{
  "n_layer": 8,
  "d_model": 192,
  "n_head": 2,
  "n_kv_head": 2,
  "head_dim": 96,
  "d_mlp": 768,
  "vocab_size": 512,
  "activation": "squared_relu",
  "norm": "rmsnorm",
  "norm_place": "pre",
  "norm_eps": 1e-06,
  "positions": "rope",
  "rope_base": 482000.0,
  "rope_fraction": 1.0,
  "qk_norm": true,
  "attn_scale": 0.154,
  "bias": "all",
  "tie_embeddings": false,
  "parallel_block": false,
  "extras": ["some layers without attention", "local attention windows", "capped logits"],
  "init": "uniform",
  "init_std_qkv": 0.053,
  "init_std_o": 0.0,
  "init_std_up": 0.053,
  "init_std_down": 0.0,
  "optimizer": "adamw",
  "lr": 0.0037,
  "beta1": 0.95,
  "beta2": 0.95,
  "weight_decay": 0.11,
  "lr_head": 0.00717,
  "grad_clip": 1.0,
  "warmup_steps": 346,
  "schedule": "wsd",
  "decay_fraction": 1.0,
  "decay_shape": "linear",
  "final_lr_fraction": 0.0,
  "batch_tokens": 32768,
  "seq_len": 512,
  "doc_mask": true,
  "train_tokens": 133400000,
  "steps": 4072,
  "dataset": "wikipedia_en"
}
Each number is 200 + 20 x the weight over its row's rms, rounded and kept within 0 to 999. Layers, rows and columns count from 0. The size before them is the row's rms in percent of the matrix's.

# k: layer 5 attention key, 192x192, rms 0.119, rows 8-25, columns 0-191
# q: layer 5 attention query, 192x192, rms 0.121, rows 9-26, columns 0-191
k8,097,214,196,194,214,183,217,183,196,162,202,182,178,184,225,179,217,228,190,223,235,175,169,176,170,214,204,195,226,169,193,195,214,170,199,186,160,172,187,192,177,221,195,206,196,234,215,217,195,195,204,198,194,212,201,177,183,246,193,240,172,184,210,209,195,199,189,179,189,204,166,249,216,205,166,218,223,209,198,202,207,210,184,189,199,185,164,217,173,178,191,166,219,217,225,202,236,217,189,206,184,203,173,192,209,170,202,161,186,195,212,184,207,238,181,210,201,215,185,229,232,185,158,204,164,154,190,221,232,218,205,213,226,223,227,218,205,243,211,213,188,190,186,189,167,242,188,214,239,189,201,209,192,168,199,209,232,181,198,186,213,204,210,194,199,203,205,172,247,198,187,190,185,185,213,204,200,204,192,230,214,238,196,188,189,207,201,195,222,187,199,226,206
q9,118,190,206,176,178,212,209,192,177,211,208,190,206,186,214,206,212,201,191,176,209,226,213,183,197,198,199,194,163,242,197,228,245,176,192,223,203,221,210,236,208,187,233,231,176,152,208,207,233,215,214,210,176,195,189,221,202,193,193,171,194,227,204,214,235,238,229,216,214,194,191,181,214,210,204,186,209,223,183,201,215,205,232,247,203,196,197,217,242,186,216,204,209,181,179,164,215,200,213,199,248,194,189,177,183,190,190,231,220,180,190,208,154,177,208,199,210,199,190,197,214,254,198,203,181,210,166,202,188,199,228,195,171,223,229,178,188,237,199,192,195,186,210,211,183,189,177,214,183,182,184,161,165,174,221,186,172,194,180,207,208,199,222,218,221,180,214,164,161,197,196,198,208,184,202,221,204,197,208,187,179,197,187,188,207,239,199,173,175,170,183,205,159
k9,094,200,180,206,220,195,204,209,196,178,177,199,167,201,226,213,196,219,175,225,232,196,210,192,175,225,219,201,235,175,166,159,187,233,213,224,172,163,215,215,219,216,161,192,181,217,198,190,194,227,213,204,184,248,178,201,220,200,204,239,195,216,225,169,192,240,199,211,172,210,208,192,176,214,172,206,215,242,251,150,166,214,163,223,223,202,174,199,216,182,186,201,190,205,214,198,175,225,223,219,210,203,190,210,224,191,211,176,197,168,258,187,207,189,185,193,181,224,189,210,197,224,204,196,215,185,233,193,209,207,200,203,202,223,209,207,206,177,205,219,218,185,215,193,162,223,195,194,190,199,170,194,174,175,192,221,203,198,176,165,204,188,185,175,190,219,177,190,184,222,197,189,215,198,180,212,191,216,220,181,179,236,202,149,206,202,191,203,188,205,213,196,194
q10,105,208,188,216,211,183,208,202,226,211,207,181,195,210,211,165,178,186,214,229,190,166,185,153,222,200,197,247,224,140,223,199,202,212,182,216,233,211,183,160,215,199,181,219,236,229,255,213,198,192,201,180,190,206,223,228,191,190,237,219,219,167,217,220,188,179,180,212,165,212,205,185,183,198,221,193,188,192,209,196,182,216,181,207,190,194,224,190,187,219,235,226,177,227,206,224,226,199,194,163,172,165,222,208,214,241,180,189,210,232,235,194,226,184,228,206,185,213,196,217,207,130,180,214,186,196,216,194,189,210,156,201,188,201,179,200,198,207,180,206,200,217,175,199,214,250,191,181,213,198,211,208,213,196,205,207,201,221,187,207,186,156,220,215,191,200,209,199,189,195,193,232,216,195,195,209,231,175,187,199,219,207,218,197,192,188,193,215,191,202,199,209,190
k10,094,158,208,196,232,263,229,179,176,191,205,162,197,201,176,213,191,176,197,218,139,212,166,197,190,215,202,205,164,190,183,230,209,177,199,158,209,179,206,199,201,218,202,203,209,222,188,196,197,194,185,179,200,192,228,188,165,223,238,188,199,221,189,174,195,179,197,208,235,197,172,171,213,180,210,231,165,210,191,175,219,177,172,212,203,176,191,197,182,212,199,208,235,198,208,204,212,200,191,194,185,184,243,176,222,228,188,250,175,197,171,169,193,216,215,197,199,177,211,194,210,203,217,217,179,201,205,173,201,233,202,191,223,190,212,218,183,198,216,201,221,198,231,191,170,202,202,227,221,211,216,235,216,196,207,153,167,208,209,242,215,189,187,222,198,225,196,208,231,220,196,192,201,193,213,198,186,191,216,195,239,200,210,204,196,187,192,199,186,241,198,239,202
q11,101,180,210,213,207,217,206,207,182,216,181,213,175,193,169,196,222,165,202,188,184,189,200,184,183,194,201,196,225,213,184,180,173,204,183,197,197,230,239,243,224,180,233,212,174,182,216,186,207,188,161,224,203,199,191,217,238,214,233,181,214,206,255,195,238,202,221,224,178,186,189,186,170,210,168,190,166,212,165,183,202,205,213,202,188,229,203,188,246,175,194,234,195,211,208,163,195,213,222,205,212,199,200,193,231,190,189,179,204,204,192,175,164,221,208,216,221,205,202,209,200,211,183,191,199,215,227,228,231,189,218,217,226,238,213,193,140,204,224,206,182,186,207,174,203,181,180,222,165,225,164,207,208,170,195,206,187,181,182,208,200,221,211,168,210,219,197,213,215,188,193,174,194,185,224,186,157,198,197,206,188,206,208,183,235,188,230,172,207,202,181,167,195
k11,100,221,181,201,192,221,212,196,212,210,187,174,218,224,230,185,207,204,165,210,223,204,164,176,161,212,206,179,179,166,198,180,202,167,193,159,167,185,184,169,181,213,235,166,195,186,195,216,164,179,211,212,218,194,194,185,193,239,205,205,197,222,193,228,218,182,213,201,198,244,196,199,195,214,194,208,222,191,218,194,209,230,195,210,257,177,170,235,171,218,202,203,190,192,222,221,243,220,193,207,198,180,169,204,205,171,209,185,184,224,205,180,220,189,183,224,208,198,217,198,203,219,215,197,156,188,221,179,209,233,185,204,159,202,200,183,213,214,199,184,202,222,211,238,201,239,217,183,207,175,193,174,225,176,208,242,194,222,180,177,208,214,177,219,242,222,197,199,199,185,205,197,172,205,190,225,192,239,208,224,192,190,197,192,236,232,219,218,209,213,192,209,191
q12,124,237,211,190,220,199,191,201,193,168,234,199,195,221,236,222,162,201,189,161,213,225,220,220,211,213,148,172,215,200,213,197,185,231,210,200,199,197,213,201,179,228,175,178,217,206,196,163,216,208,212,190,192,156,226,190,174,237,173,186,208,193,187,196,170,184,215,189,217,181,188,216,213,177,206,180,186,166,167,187,216,162,199,191,191,190,204,171,174,195,193,168,184,195,192,197,196,226,199,155,204,243,203,202,204,244,172,215,204,211,185,233,202,222,194,198,208,194,172,162,210,191,203,207,202,195,209,235,183,220,189,173,236,190,204,205,198,213,197,219,212,231,222,152,200,208,213,237,204,191,193,217,201,234,206,208,218,189,228,220,198,191,188,194,173,189,215,174,228,225,231,201,183,231,230,205,208,173,216,173,230,207,179,183,164,212,183,203,204,203,223,191,202
k12,075,197,232,212,184,178,188,186,243,210,218,176,206,225,176,178,214,200,187,180,178,190,205,195,214,221,217,199,196,195,198,206,172,204,182,212,235,231,186,239,228,219,220,167,210,203,194,226,220,206,177,213,197,193,177,195,173,189,217,190,238,184,170,211,202,170,198,213,222,202,217,187,209,197,218,208,207,188,204,211,181,178,225,195,167,207,211,177,229,212,192,154,205,203,178,168,198,207,205,188,249,208,231,166,213,186,204,172,215,191,175,176,213,177,196,177,200,196,210,203,197,177,171,200,219,190,210,232,181,179,189,180,228,212,182,205,192,197,171,173,218,228,183,200,169,199,204,170,237,229,194,184,184,198,193,192,201,204,226,239,227,201,202,193,195,214,229,191,180,190,149,188,171,230,231,163,217,168,190,181,210,179,213,216,170,188,221,221,153,196,226,167,198
q13,093,195,181,222,186,164,236,213,197,180,202,175,193,188,159,188,176,240,209,213,207,225,175,186,205,199,191,211,220,176,229,198,176,180,195,199,185,227,219,193,212,196,193,204,186,170,202,220,187,235,228,170,229,221,182,185,214,190,201,220,183,197,214,176,187,165,190,198,209,207,225,205,173,223,208,233,222,195,204,188,188,222,191,183,204,198,180,210,164,181,221,199,198,215,229,197,236,212,169,200,190,228,218,193,201,190,215,139,225,165,219,197,209,156,196,198,189,186,192,189,226,224,214,208,185,196,195,209,220,180,185,230,195,188,239,192,158,208,202,238,190,167,185,188,191,220,216,212,225,199,215,206,192,173,168,226,202,195,208,198,234,213,179,225,202,187,178,205,189,192,224,248,228,243,216,216,249,226,192,231,203,181,197,171,196,196,177,220,209,202,209,212,209
k13,095,173,200,202,191,208,213,211,178,208,182,196,202,171,197,208,213,183,196,191,185,237,199,226,225,193,207,203,174,188,198,193,233,192,210,165,200,213,169,168,217,163,216,244,213,197,238,185,198,179,163,216,183,223,212,186,199,194,230,207,217,202,229,185,196,178,214,220,185,178,183,198,172,197,194,212,159,195,214,239,217,181,173,181,164,192,234,201,178,198,204,211,181,182,198,186,218,179,193,209,172,200,184,219,209,193,198,214,201,165,170,211,186,223,225,222,214,195,235,193,202,185,197,220,205,186,193,233,175,233,212,243,218,193,215,219,178,242,194,226,221,166,215,238,245,166,199,187,210,169,193,211,196,220,162,181,219,205,185,204,185,187,181,214,222,176,171,245,175,225,213,186,218,213,197,200,207,180,190,198,203,177,185,195,241,181,204,188,221,212,161,216,194
q14,114,181,158,168,202,192,204,208,170,220,200,195,199,191,191,165,212,198,206,188,229,193,137,176,196,197,197,205,194,182,187,192,190,183,187,191,178,249,207,167,226,186,198,204,199,174,202,238,178,213,215,201,211,239,198,184,199,183,230,225,162,201,216,182,245,174,205,238,175,212,216,180,173,188,224,215,214,200,193,185,190,216,167,200,196,199,194,187,217,198,220,201,189,202,235,183,244,170,170,213,180,210,227,200,179,195,171,171,211,152,215,181,182,189,202,206,208,212,252,202,225,165,197,210,149,207,214,185,223,198,215,244,197,207,203,190,142,208,202,169,195,195,202,207,172,206,188,193,204,208,180,215,212,183,163,200,195,218,197,229,212,186,213,214,212,176,179,219,172,199,209,175,207,216,197,198,222,204,180,195,206,184,216,205,215,218,190,195,213,207,177,191,179
k14,103,188,227,172,198,215,222,221,162,207,180,191,194,191,189,205,203,206,199,204,217,213,160,200,186,199,214,197,198,167,178,184,246,213,197,188,190,187,190,199,211,174,211,239,194,174,205,177,188,229,205,217,177,177,206,216,234,165,215,211,193,201,209,173,222,187,195,200,185,188,200,196,204,183,170,236,194,206,186,203,234,216,200,218,212,208,188,240,172,203,189,216,221,195,235,175,218,154,219,229,173,227,196,226,197,183,228,209,195,193,206,173,194,206,224,222,194,215,241,196,205,206,188,224,181,156,195,180,196,229,193,218,195,237,202,218,198,230,216,218,240,191,199,220,211,185,183,199,186,179,208,211,229,219,184,217,211,195,165,181,160,220,195,198,260,195,129,233,207,196,201,215,217,191,187,214,167,204,195,197,212,210,169,194,229,205,228,195,203,194,172,207,197
q15,105,172,210,180,200,219,200,217,204,197,166,203,204,175,237,196,230,203,201,199,240,195,153,212,191,211,214,177,204,205,177,226,186,210,185,208,197,215,229,230,197,181,223,202,182,203,211,182,191,237,173,227,182,202,179,207,190,190,190,194,216,202,216,162,204,215,201,196,220,204,192,201,209,194,209,188,224,224,190,220,248,203,200,204,195,205,194,197,193,171,194,159,220,184,198,178,232,212,223,201,174,218,187,217,193,191,223,187,217,165,185,177,184,190,172,201,212,175,201,164,201,240,218,183,187,200,136,201,234,238,199,195,201,216,228,176,174,212,218,249,205,199,201,217,161,231,198,220,173,184,140,203,180,146,186,187,178,186,223,177,224,189,218,242,211,210,203,183,201,227,192,184,192,175,193,183,217,184,209,209,212,201,205,212,183,195,210,175,194,183,214,177,203
k15,112,179,198,188,187,163,216,204,179,219,165,177,193,188,180,206,208,203,186,219,216,194,206,205,226,194,175,133,199,207,189,163,166,208,193,200,225,231,165,194,202,174,183,229,184,196,213,154,187,192,229,233,219,200,179,211,212,179,228,209,205,223,236,169,194,191,232,210,214,180,205,210,193,200,156,182,203,200,221,200,222,231,204,217,248,195,203,210,183,172,202,204,201,174,196,219,196,187,177,233,194,185,206,180,191,204,249,193,216,206,183,190,204,205,227,196,200,238,236,185,194,175,202,224,203,213,217,190,226,206,175,215,182,206,179,199,224,232,209,198,215,185,185,230,210,140,208,166,207,179,241,192,221,206,179,188,201,194,177,209,175,213,190,226,232,207,197,224,188,184,210,167,208,197,193,210,182,208,212,185,211,179,215,192,240,178,188,185,206,209,212,198,174
q16,089,185,200,193,220,181,200,215,209,196,214,175,202,201,207,209,178,197,206,186,231,179,169,194,181,211,206,185,181,233,167,202,198,166,195,218,200,221,212,218,209,203,211,195,188,201,179,195,192,237,187,201,155,200,167,217,182,192,265,189,191,178,218,196,247,197,236,208,195,208,235,164,191,197,198,203,211,175,189,213,224,200,187,225,197,195,178,178,242,192,182,179,190,188,222,152,222,198,190,214,194,226,242,229,181,192,213,206,225,167,212,175,178,193,198,225,222,205,221,210,164,190,204,171,191,205,224,225,218,197,196,222,209,211,216,159,166,187,171,192,218,225,178,198,163,221,182,194,226,174,203,200,211,195,191,216,183,245,184,194,189,210,206,156,209,216,182,174,195,169,187,154,159,191,223,187,203,201,208,187,209,209,200,223,181,219,212,207,184,223,209,179,190
k16,098,183,206,170,184,187,216,233,184,211,175,209,175,209,188,210,200,204,209,182,183,197,202,206,208,146,190,175,186,208,200,194,212,222,227,204,208,175,182,222,218,176,198,242,215,210,232,156,186,204,191,216,216,180,184,228,207,190,187,192,210,211,248,178,196,158,186,189,201,170,202,216,196,203,180,213,200,198,216,226,237,192,176,197,199,208,213,175,160,211,183,210,193,208,197,200,179,167,200,231,210,219,185,181,183,206,236,191,208,180,214,184,194,234,200,219,186,216,212,173,204,187,179,228,223,208,182,196,220,209,188,202,216,182,181,211,203,188,208,228,217,183,215,234,239,181,195,223,220,174,192,225,196,232,201,208,222,185,208,148,151,228,198,216,186,201,180,240,245,175,242,223,198,205,181,217,165,199,208,201,188,217,194,221,249,190,206,190,214,223,170,204,207
q17,103,210,188,179,170,229,197,200,184,167,184,190,180,196,173,182,215,203,240,197,201,146,185,229,191,210,224,224,184,197,202,166,204,173,194,202,207,220,203,194,247,179,146,190,181,171,161,206,184,196,197,189,220,202,157,172,228,193,218,217,170,176,193,196,163,210,187,183,222,180,180,198,203,214,206,219,205,235,205,206,170,192,192,221,212,168,191,211,212,176,182,206,222,200,203,219,194,169,205,205,203,194,200,177,190,166,219,188,195,203,172,195,164,189,201,188,208,208,207,197,215,215,213,146,204,196,177,172,205,187,244,233,175,195,195,217,177,222,202,200,180,168,186,202,186,201,218,197,199,170,246,206,208,182,179,185,195,204,186,183,195,190,165,188,246,193,171,215,158,191,174,223,208,183,172,214,216,214,165,225,207,220,191,214,207,177,199,211,224,212,204,194,199
k17,115,168,219,227,159,176,217,217,189,231,194,197,229,189,155,183,206,201,169,217,217,243,202,189,221,195,215,187,183,224,173,224,214,203,244,203,195,164,188,186,202,193,210,208,171,183,221,195,203,200,252,215,172,239,170,216,206,148,200,221,248,168,199,188,188,195,209,231,200,190,231,159,176,223,201,202,191,200,194,210,211,218,173,214,217,223,205,210,223,188,254,210,219,210,212,202,193,171,170,214,191,190,185,213,201,198,222,200,214,192,204,172,196,191,212,216,194,207,195,218,182,193,178,217,220,190,211,219,219,187,201,214,186,226,193,166,206,208,178,208,225,197,178,205,202,191,187,146,188,212,197,168,199,174,190,181,193,190,185,190,192,190,195,245,203,220,215,214,143,216,181,223,223,209,184,202,210,200,191,211,204,186,198,177,244,208,204,217,184,221,195,198,194
q18,096,201,200,224,215,184,219,184,192,212,216,232,206,253,235,199,179,187,206,183,213,205,230,228,191,228,194,200,220,217,198,223,190,198,222,205,232,202,191,237,215,222,211,185,196,193,203,173,228,192,182,212,186,178,200,226,199,211,220,199,173,186,192,207,213,196,211,183,185,207,224,209,213,181,160,169,181,211,159,198,210,172,249,203,181,179,201,163,214,199,198,174,166,202,199,192,184,212,225,205,205,244,195,180,186,187,194,195,232,185,150,197,185,245,190,207,213,209,209,186,153,209,209,185,174,227,171,181,184,193,150,194,219,192,175,181,208,208,154,196,194,195,183,195,171,190,183,207,160,172,187,200,204,211,228,209,200,201,182,199,206,193,202,149,166,174,206,184,209,252,210,184,180,195,228,203,216,186,211,193,229,226,204,207,182,198,204,204,213,202,181,172,185
k18,123,178,192,180,189,189,173,229,230,201,202,211,182,192,200,224,187,184,230,210,170,185,221,200,220,184,207,190,212,219,224,214,192,219,192,236,217,169,193,210,196,196,199,228,192,242,216,222,173,181,184,181,175,189,208,202,177,197,183,194,192,156,209,213,208,160,194,179,231,223,200,210,205,228,199,218,170,172,187,226,190,186,172,180,192,217,226,165,194,210,162,189,211,226,185,210,158,186,202,190,201,171,207,192,200,245,196,186,206,188,203,196,241,206,149,192,178,180,173,183,191,170,186,219,215,218,195,185,182,171,185,165,229,206,173,234,209,196,214,226,170,223,187,198,190,185,208,207,205,231,204,217,217,200,194,212,233,205,218,187,181,215,198,221,156,205,246,189,247,187,195,182,186,225,217,174,224,184,186,196,185,218,212,206,185,199,184,171,170,220,211,171,209
q19,098,232,211,212,196,187,222,212,197,176,213,185,216,201,197,244,239,186,190,223,205,184,205,208,203,205,189,215,204,200,209,196,197,163,227,220,196,206,226,215,170,202,226,194,223,241,192,222,151,230,221,196,215,187,172,196,204,198,194,199,195,239,175,200,203,217,238,194,204,227,216,189,232,207,217,207,179,224,218,176,218,173,191,211,216,205,189,196,217,203,139,230,222,217,195,197,164,153,193,176,208,189,208,210,214,206,199,237,222,201,213,183,223,194,192,211,154,174,179,217,203,182,218,180,234,193,180,163,190,175,221,235,195,208,220,190,228,203,199,205,183,167,201,205,196,216,226,204,236,189,217,229,224,204,180,204,204,197,221,190,202,200,197,182,214,161,196,214,201,225,213,216,211,178,244,184,215,199,192,193,210,169,182,227,201,202,197,233,237,217,207,149,215
k19,106,195,202,223,196,223,226,194,163,182,181,191,170,198,138,225,205,221,216,178,209,206,184,193,200,213,197,212,188,170,208,205,235,188,206,161,210,218,198,168,173,214,209,197,153,187,172,186,204,210,221,184,214,236,235,191,206,197,208,198,203,201,236,207,169,149,200,202,194,187,198,221,195,198,179,193,214,247,201,167,169,214,205,203,192,226,182,215,223,192,195,201,206,189,165,201,222,213,178,260,200,195,192,227,179,180,175,227,188,192,221,223,206,211,203,212,187,209,230,227,235,219,225,185,186,194,207,202,167,204,161,203,214,217,212,164,194,189,205,171,218,200,203,195,246,193,175,196,198,205,223,174,157,200,203,206,191,182,187,174,182,221,190,179,205,204,207,230,184,205,213,175,183,194,173,217,197,213,184,194,193,196,188,164,218,167,195,210,204,186,155,207,217
q20,106,177,189,184,209,200,208,185,202,194,191,164,139,196,195,199,208,235,161,227,212,216,232,199,195,213,193,187,178,224,179,197,201,238,205,208,202,178,218,230,194,201,222,205,204,187,216,226,183,216,167,220,215,222,217,168,185,215,218,176,229,199,181,194,195,194,187,218,229,192,197,214,243,232,169,211,208,197,207,189,203,201,235,209,168,210,208,203,187,230,196,175,231,207,183,237,250,186,223,220,198,220,191,207,172,231,206,159,173,202,216,186,208,236,207,192,199,200,179,183,200,205,226,189,199,209,161,206,206,203,244,197,202,206,224,204,188,206,201,201,215,222,217,239,204,220,183,213,166,196,172,181,181,196,217,200,186,169,186,185,190,181,208,205,161,187,188,177,216,225,202,178,188,152,186,161,169,219,191,183,193,178,214,201,184,211,233,193,164,186,172,190,196
k20,093,217,165,205,202,214,210,190,203,190,153,205,224,205,239,189,215,218,223,215,189,199,199,248,213,195,187,171,214,212,187,172,169,194,205,179,222,198,204,205,171,222,198,180,171,199,227,200,222,185,195,183,186,207,230,224,177,223,233,209,193,213,185,206,221,176,206,214,239,222,218,218,178,179,161,213,208,215,199,200,196,176,210,203,229,212,183,198,169,228,180,239,205,261,244,230,165,223,187,209,183,155,214,224,175,217,189,210,169,222,210,235,216,201,202,194,213,151,190,168,186,225,209,213,235,204,184,186,202,216,183,217,205,184,179,229,218,186,188,178,199,203,213,177,218,201,192,216,171,215,198,220,216,216,202,213,224,197,243,226,202,209,205,193,177,208,250,217,201,207,188,225,193,202,230,203,196,202,219,191,185,177,208,183,214,187,213,182,212,193,191,199,216
q21,099,214,158,195,191,154,199,203,217,200,210,231,236,217,192,182,200,234,194,187,226,197,210,201,180,208,204,185,198,180,214,197,198,231,194,194,192,186,178,207,220,217,227,217,159,171,214,199,195,212,173,224,164,203,189,198,200,229,192,215,194,223,205,194,236,196,223,206,202,211,183,182,187,210,170,209,241,171,199,208,182,224,206,182,187,200,190,209,231,185,195,197,167,168,213,194,203,160,203,243,179,214,181,204,204,165,233,208,246,201,204,188,189,183,204,206,229,228,226,187,185,173,191,216,168,218,224,177,202,228,212,210,207,201,152,217,200,189,201,190,261,206,204,180,211,211,199,177,209,202,169,195,170,207,203,229,177,233,194,193,185,242,200,185,199,177,199,202,203,203,191,164,201,208,207,243,221,199,184,203,204,237,194,204,204,205,225,236,208,236,192,159,180
k21,077,203,213,186,232,190,202,223,190,212,161,203,201,199,226,240,208,188,210,201,166,189,194,237,182,182,163,200,185,213,219,176,243,191,226,222,181,158,193,233,201,186,169,226,204,241,213,179,186,201,173,197,192,214,217,208,221,186,185,216,192,224,219,181,186,235,180,187,199,167,227,211,199,174,205,183,198,186,194,231,218,212,211,206,167,179,201,187,161,200,173,227,191,206,192,223,171,188,223,217,171,232,165,230,180,215,236,222,201,176,206,195,236,243,227,233,184,189,220,199,203,199,188,211,186,198,165,194,207,195,190,230,233,178,203,205,209,196,225,239,192,185,223,185,204,170,208,200,189,182,228,225,212,219,205,194,210,189,194,161,176,209,195,208,180,218,186,225,225,185,223,204,202,179,172,189,215,192,228,217,169,208,191,214,210,215,172,184,218,176,178,205,207
q22,088,209,244,212,236,174,223,176,187,181,204,196,217,194,244,210,200,228,183,198,234,193,236,221,189,209,181,188,227,203,172,199,195,202,232,202,188,173,199,213,192,199,274,217,194,165,219,203,185,208,198,226,184,199,207,236,183,215,215,219,206,217,200,206,233,192,228,238,201,214,210,212,208,192,207,182,191,168,208,203,248,177,209,208,214,217,205,139,220,196,209,187,177,166,212,167,199,212,200,218,186,227,198,235,197,204,202,215,244,195,199,185,197,220,202,201,226,212,203,161,197,196,236,207,182,208,219,201,228,222,205,180,225,199,212,180,207,193,181,203,217,198,201,214,229,209,183,208,177,202,186,223,207,222,203,226,214,203,204,196,191,198,199,218,173,157,213,194,204,229,209,141,156,201,203,211,210,194,223,172,207,207,195,222,187,238,206,207,177,210,218,186,181
k22,088,198,220,187,255,175,192,196,200,196,173,218,172,177,192,211,201,191,224,177,206,194,193,217,188,180,221,188,205,173,237,182,206,183,193,204,217,180,168,224,165,163,188,245,219,244,210,202,186,185,155,188,187,147,209,205,206,206,210,220,179,195,205,204,172,195,202,188,191,189,190,202,188,188,184,211,209,171,200,226,196,209,220,195,183,196,208,214,199,174,158,194,202,177,207,222,201,206,190,216,211,188,200,198,168,200,191,192,171,202,214,168,232,243,167,223,212,190,191,190,227,157,199,170,185,197,187,203,186,216,184,182,226,205,167,220,203,187,224,220,239,224,182,191,219,152,178,238,242,217,204,195,192,214,193,207,168,151,214,181,181,226,183,180,179,218,181,210,243,190,227,200,188,211,195,201,199,201,211,210,209,208,193,199,239,179,201,190,224,213,187,211,210
q23,087,183,192,189,240,183,231,192,191,207,227,237,206,217,220,168,209,207,200,173,215,218,226,222,207,224,192,216,220,186,200,180,228,214,190,189,219,222,195,207,192,197,226,191,210,179,220,180,206,197,189,209,196,215,234,195,186,223,209,188,198,240,212,199,247,195,221,205,165,232,183,208,175,182,165,202,238,177,171,207,190,198,223,192,167,213,202,174,212,204,219,166,169,190,207,161,212,194,200,224,183,207,195,168,213,185,218,202,247,194,184,197,172,189,203,205,196,199,222,205,192,199,210,226,150,208,233,216,190,246,178,214,202,204,156,219,207,219,200,153,207,202,190,232,217,185,206,212,195,196,198,193,192,246,203,237,191,206,181,202,183,228,174,191,204,186,197,185,181,216,211,173,182,239,224,210,212,211,199,184,228,229,192,196,186,241,214,205,210,203,200,155,172
k23,091,206,206,185,196,192,199,233,227,216,186,193,176,209,200,207,217,217,189,231,215,182,218,194,174,220,211,189,203,193,195,191,204,229,228,223,179,196,203,237,211,172,182,234,190,207,217,177,193,193,167,174,217,196,196,185,218,198,222,217,145,184,184,211,217,206,179,189,187,175,198,193,194,192,206,230,166,158,204,216,231,173,205,209,173,203,203,203,194,218,166,203,212,235,207,208,185,175,223,175,205,243,186,234,215,193,233,205,167,182,202,193,234,228,191,227,195,211,189,197,229,171,185,214,164,178,186,205,207,165,171,188,253,193,198,221,190,189,222,180,213,211,174,154,179,235,176,225,194,213,238,221,196,210,226,214,186,215,190,173,185,223,211,166,185,175,192,219,235,188,199,210,215,204,170,201,215,175,197,221,190,211,205,211,227,223,184,197,203,223,216,168,181
q24,104,208,218,174,210,187,214,214,193,177,208,211,174,216,225,171,225,196,193,191,231,191,218,229,174,233,183,200,214,219,181,188,237,246,193,165,219,221,228,227,176,197,207,208,200,237,224,204,194,203,171,199,204,187,206,200,196,202,175,174,216,221,203,166,203,205,179,201,180,206,210,195,204,214,198,199,204,197,231,199,184,253,225,173,196,208,215,180,169,171,185,183,190,183,207,208,157,190,192,199,203,218,191,205,260,186,210,194,203,180,196,211,220,232,213,177,209,209,232,185,185,228,204,214,189,212,188,213,216,253,187,210,189,204,198,199,246,202,220,193,237,180,178,204,217,195,171,221,219,180,160,187,183,187,196,210,205,193,207,191,187,192,188,219,189,220,185,206,188,211,200,143,157,162,178,202,192,233,211,194,174,228,181,194,203,193,223,208,219,220,218,149,200
k24,090,200,205,199,181,168,176,188,211,194,150,176,184,239,207,192,202,206,204,191,197,191,183,233,197,209,201,144,184,224,202,199,158,188,216,222,197,205,189,223,224,162,194,212,194,171,205,168,205,219,177,198,218,217,197,216,197,161,214,206,184,211,170,213,202,148,216,194,236,189,232,195,190,177,206,172,175,185,190,225,243,214,217,242,206,207,214,219,189,217,222,223,174,223,184,210,176,204,185,175,201,185,191,205,188,196,209,208,167,216,180,214,230,201,178,225,184,201,179,188,202,172,172,182,204,181,237,164,237,172,167,227,199,219,234,234,170,175,162,203,197,197,201,195,193,205,202,195,198,193,204,177,191,220,210,200,219,160,174,213,179,203,214,203,191,188,218,184,178,181,228,187,208,189,185,213,195,160,219,174,201,195,195,206,204,206,211,182,196,207,205,243,173
q25,090,205,215,203,234,181,220,192,199,241,209,197,196,210,228,209,190,183,164,194,248,243,211,190,160,217,213,172,226,184,197,230,186,185,200,251,213,179,188,206,176,213,221,207,208,215,204,181,202,215,206,224,201,177,218,261,182,210,197,211,224,199,209,206,217,173,191,221,203,213,214,183,179,179,204,220,201,190,205,191,227,204,173,199,212,208,182,174,207,216,224,200,138,181,201,170,212,237,193,182,217,173,194,218,186,233,183,206,211,205,212,155,211,198,184,206,178,227,203,189,191,162,198,219,175,213,191,184,207,182,165,150,211,224,205,180,208,185,199,216,213,225,188,195,206,236,188,202,224,214,189,204,176,229,222,183,190,199,214,198,196,169,243,192,190,213,242,193,204,199,207,182,178,205,196,198,170,184,225,183,218,180,192,207,182,194,231,211,181,185,238,210,181
k25,100,172,215,147,247,206,177,201,176,190,219,186,217,189,203,227,180,239,259,187,186,204,183,210,222,162,199,207,170,201,208,197,195,195,194,201,195,199,183,208,195,201,219,217,213,202,201,227,187,193,196,193,177,183,208,194,225,242,180,191,177,223,192,220,195,214,180,208,206,192,201,221,252,214,214,188,196,233,222,215,183,206,204,191,170,169,182,177,181,194,148,198,188,200,172,211,218,191,153,190,195,192,238,164,183,228,178,201,218,184,198,183,208,199,159,200,236,190,219,208,199,172,242,216,214,211,215,177,196,216,207,203,212,172,187,221,207,179,174,176,201,195,206,215,188,176,208,233,219,198,174,228,212,208,214,196,199,184,226,216,184,203,199,209,184,193,200,227,241,186,198,181,191,181,223,207,187,183,192,168,203,233,238,192,194,184,173,176,218,176,211,240,203
q26,096,196,201,213,216,178,179,192,199,197,227,215,223,242,209,210,188,192,195,237,241,185,191,175,181,169,191,190,223,170,208,210,200,220,215,224,198,180,191,203,197,196,194,208,192,236,216,188,182,189,169,186,162,211,206,212,197,231,201,229,215,221,202,184,212,178,213,201,175,215,198,192,157,188,219,209,224,196,201,181,200,231,191,201,201,232,239,181,205,222,173,222,187,194,191,197,204,228,181,235,189,206,205,211,200,214,198,235,212,231,251,192,206,174,208,230,196,209,197,209,204,147,228,212,193,175,263,199,223,213,190,209,221,192,225,211,182,213,213,196,240,221,170,177,222,216,174,217,236,219,179,219,219,207,229,254,168,241,177,182,176,217,219,193,212,219,193,176,233,197,202,164,194,193,202,197,214,190,213,196,206,214,193,207,194,188,208,218,177,214,203,213,216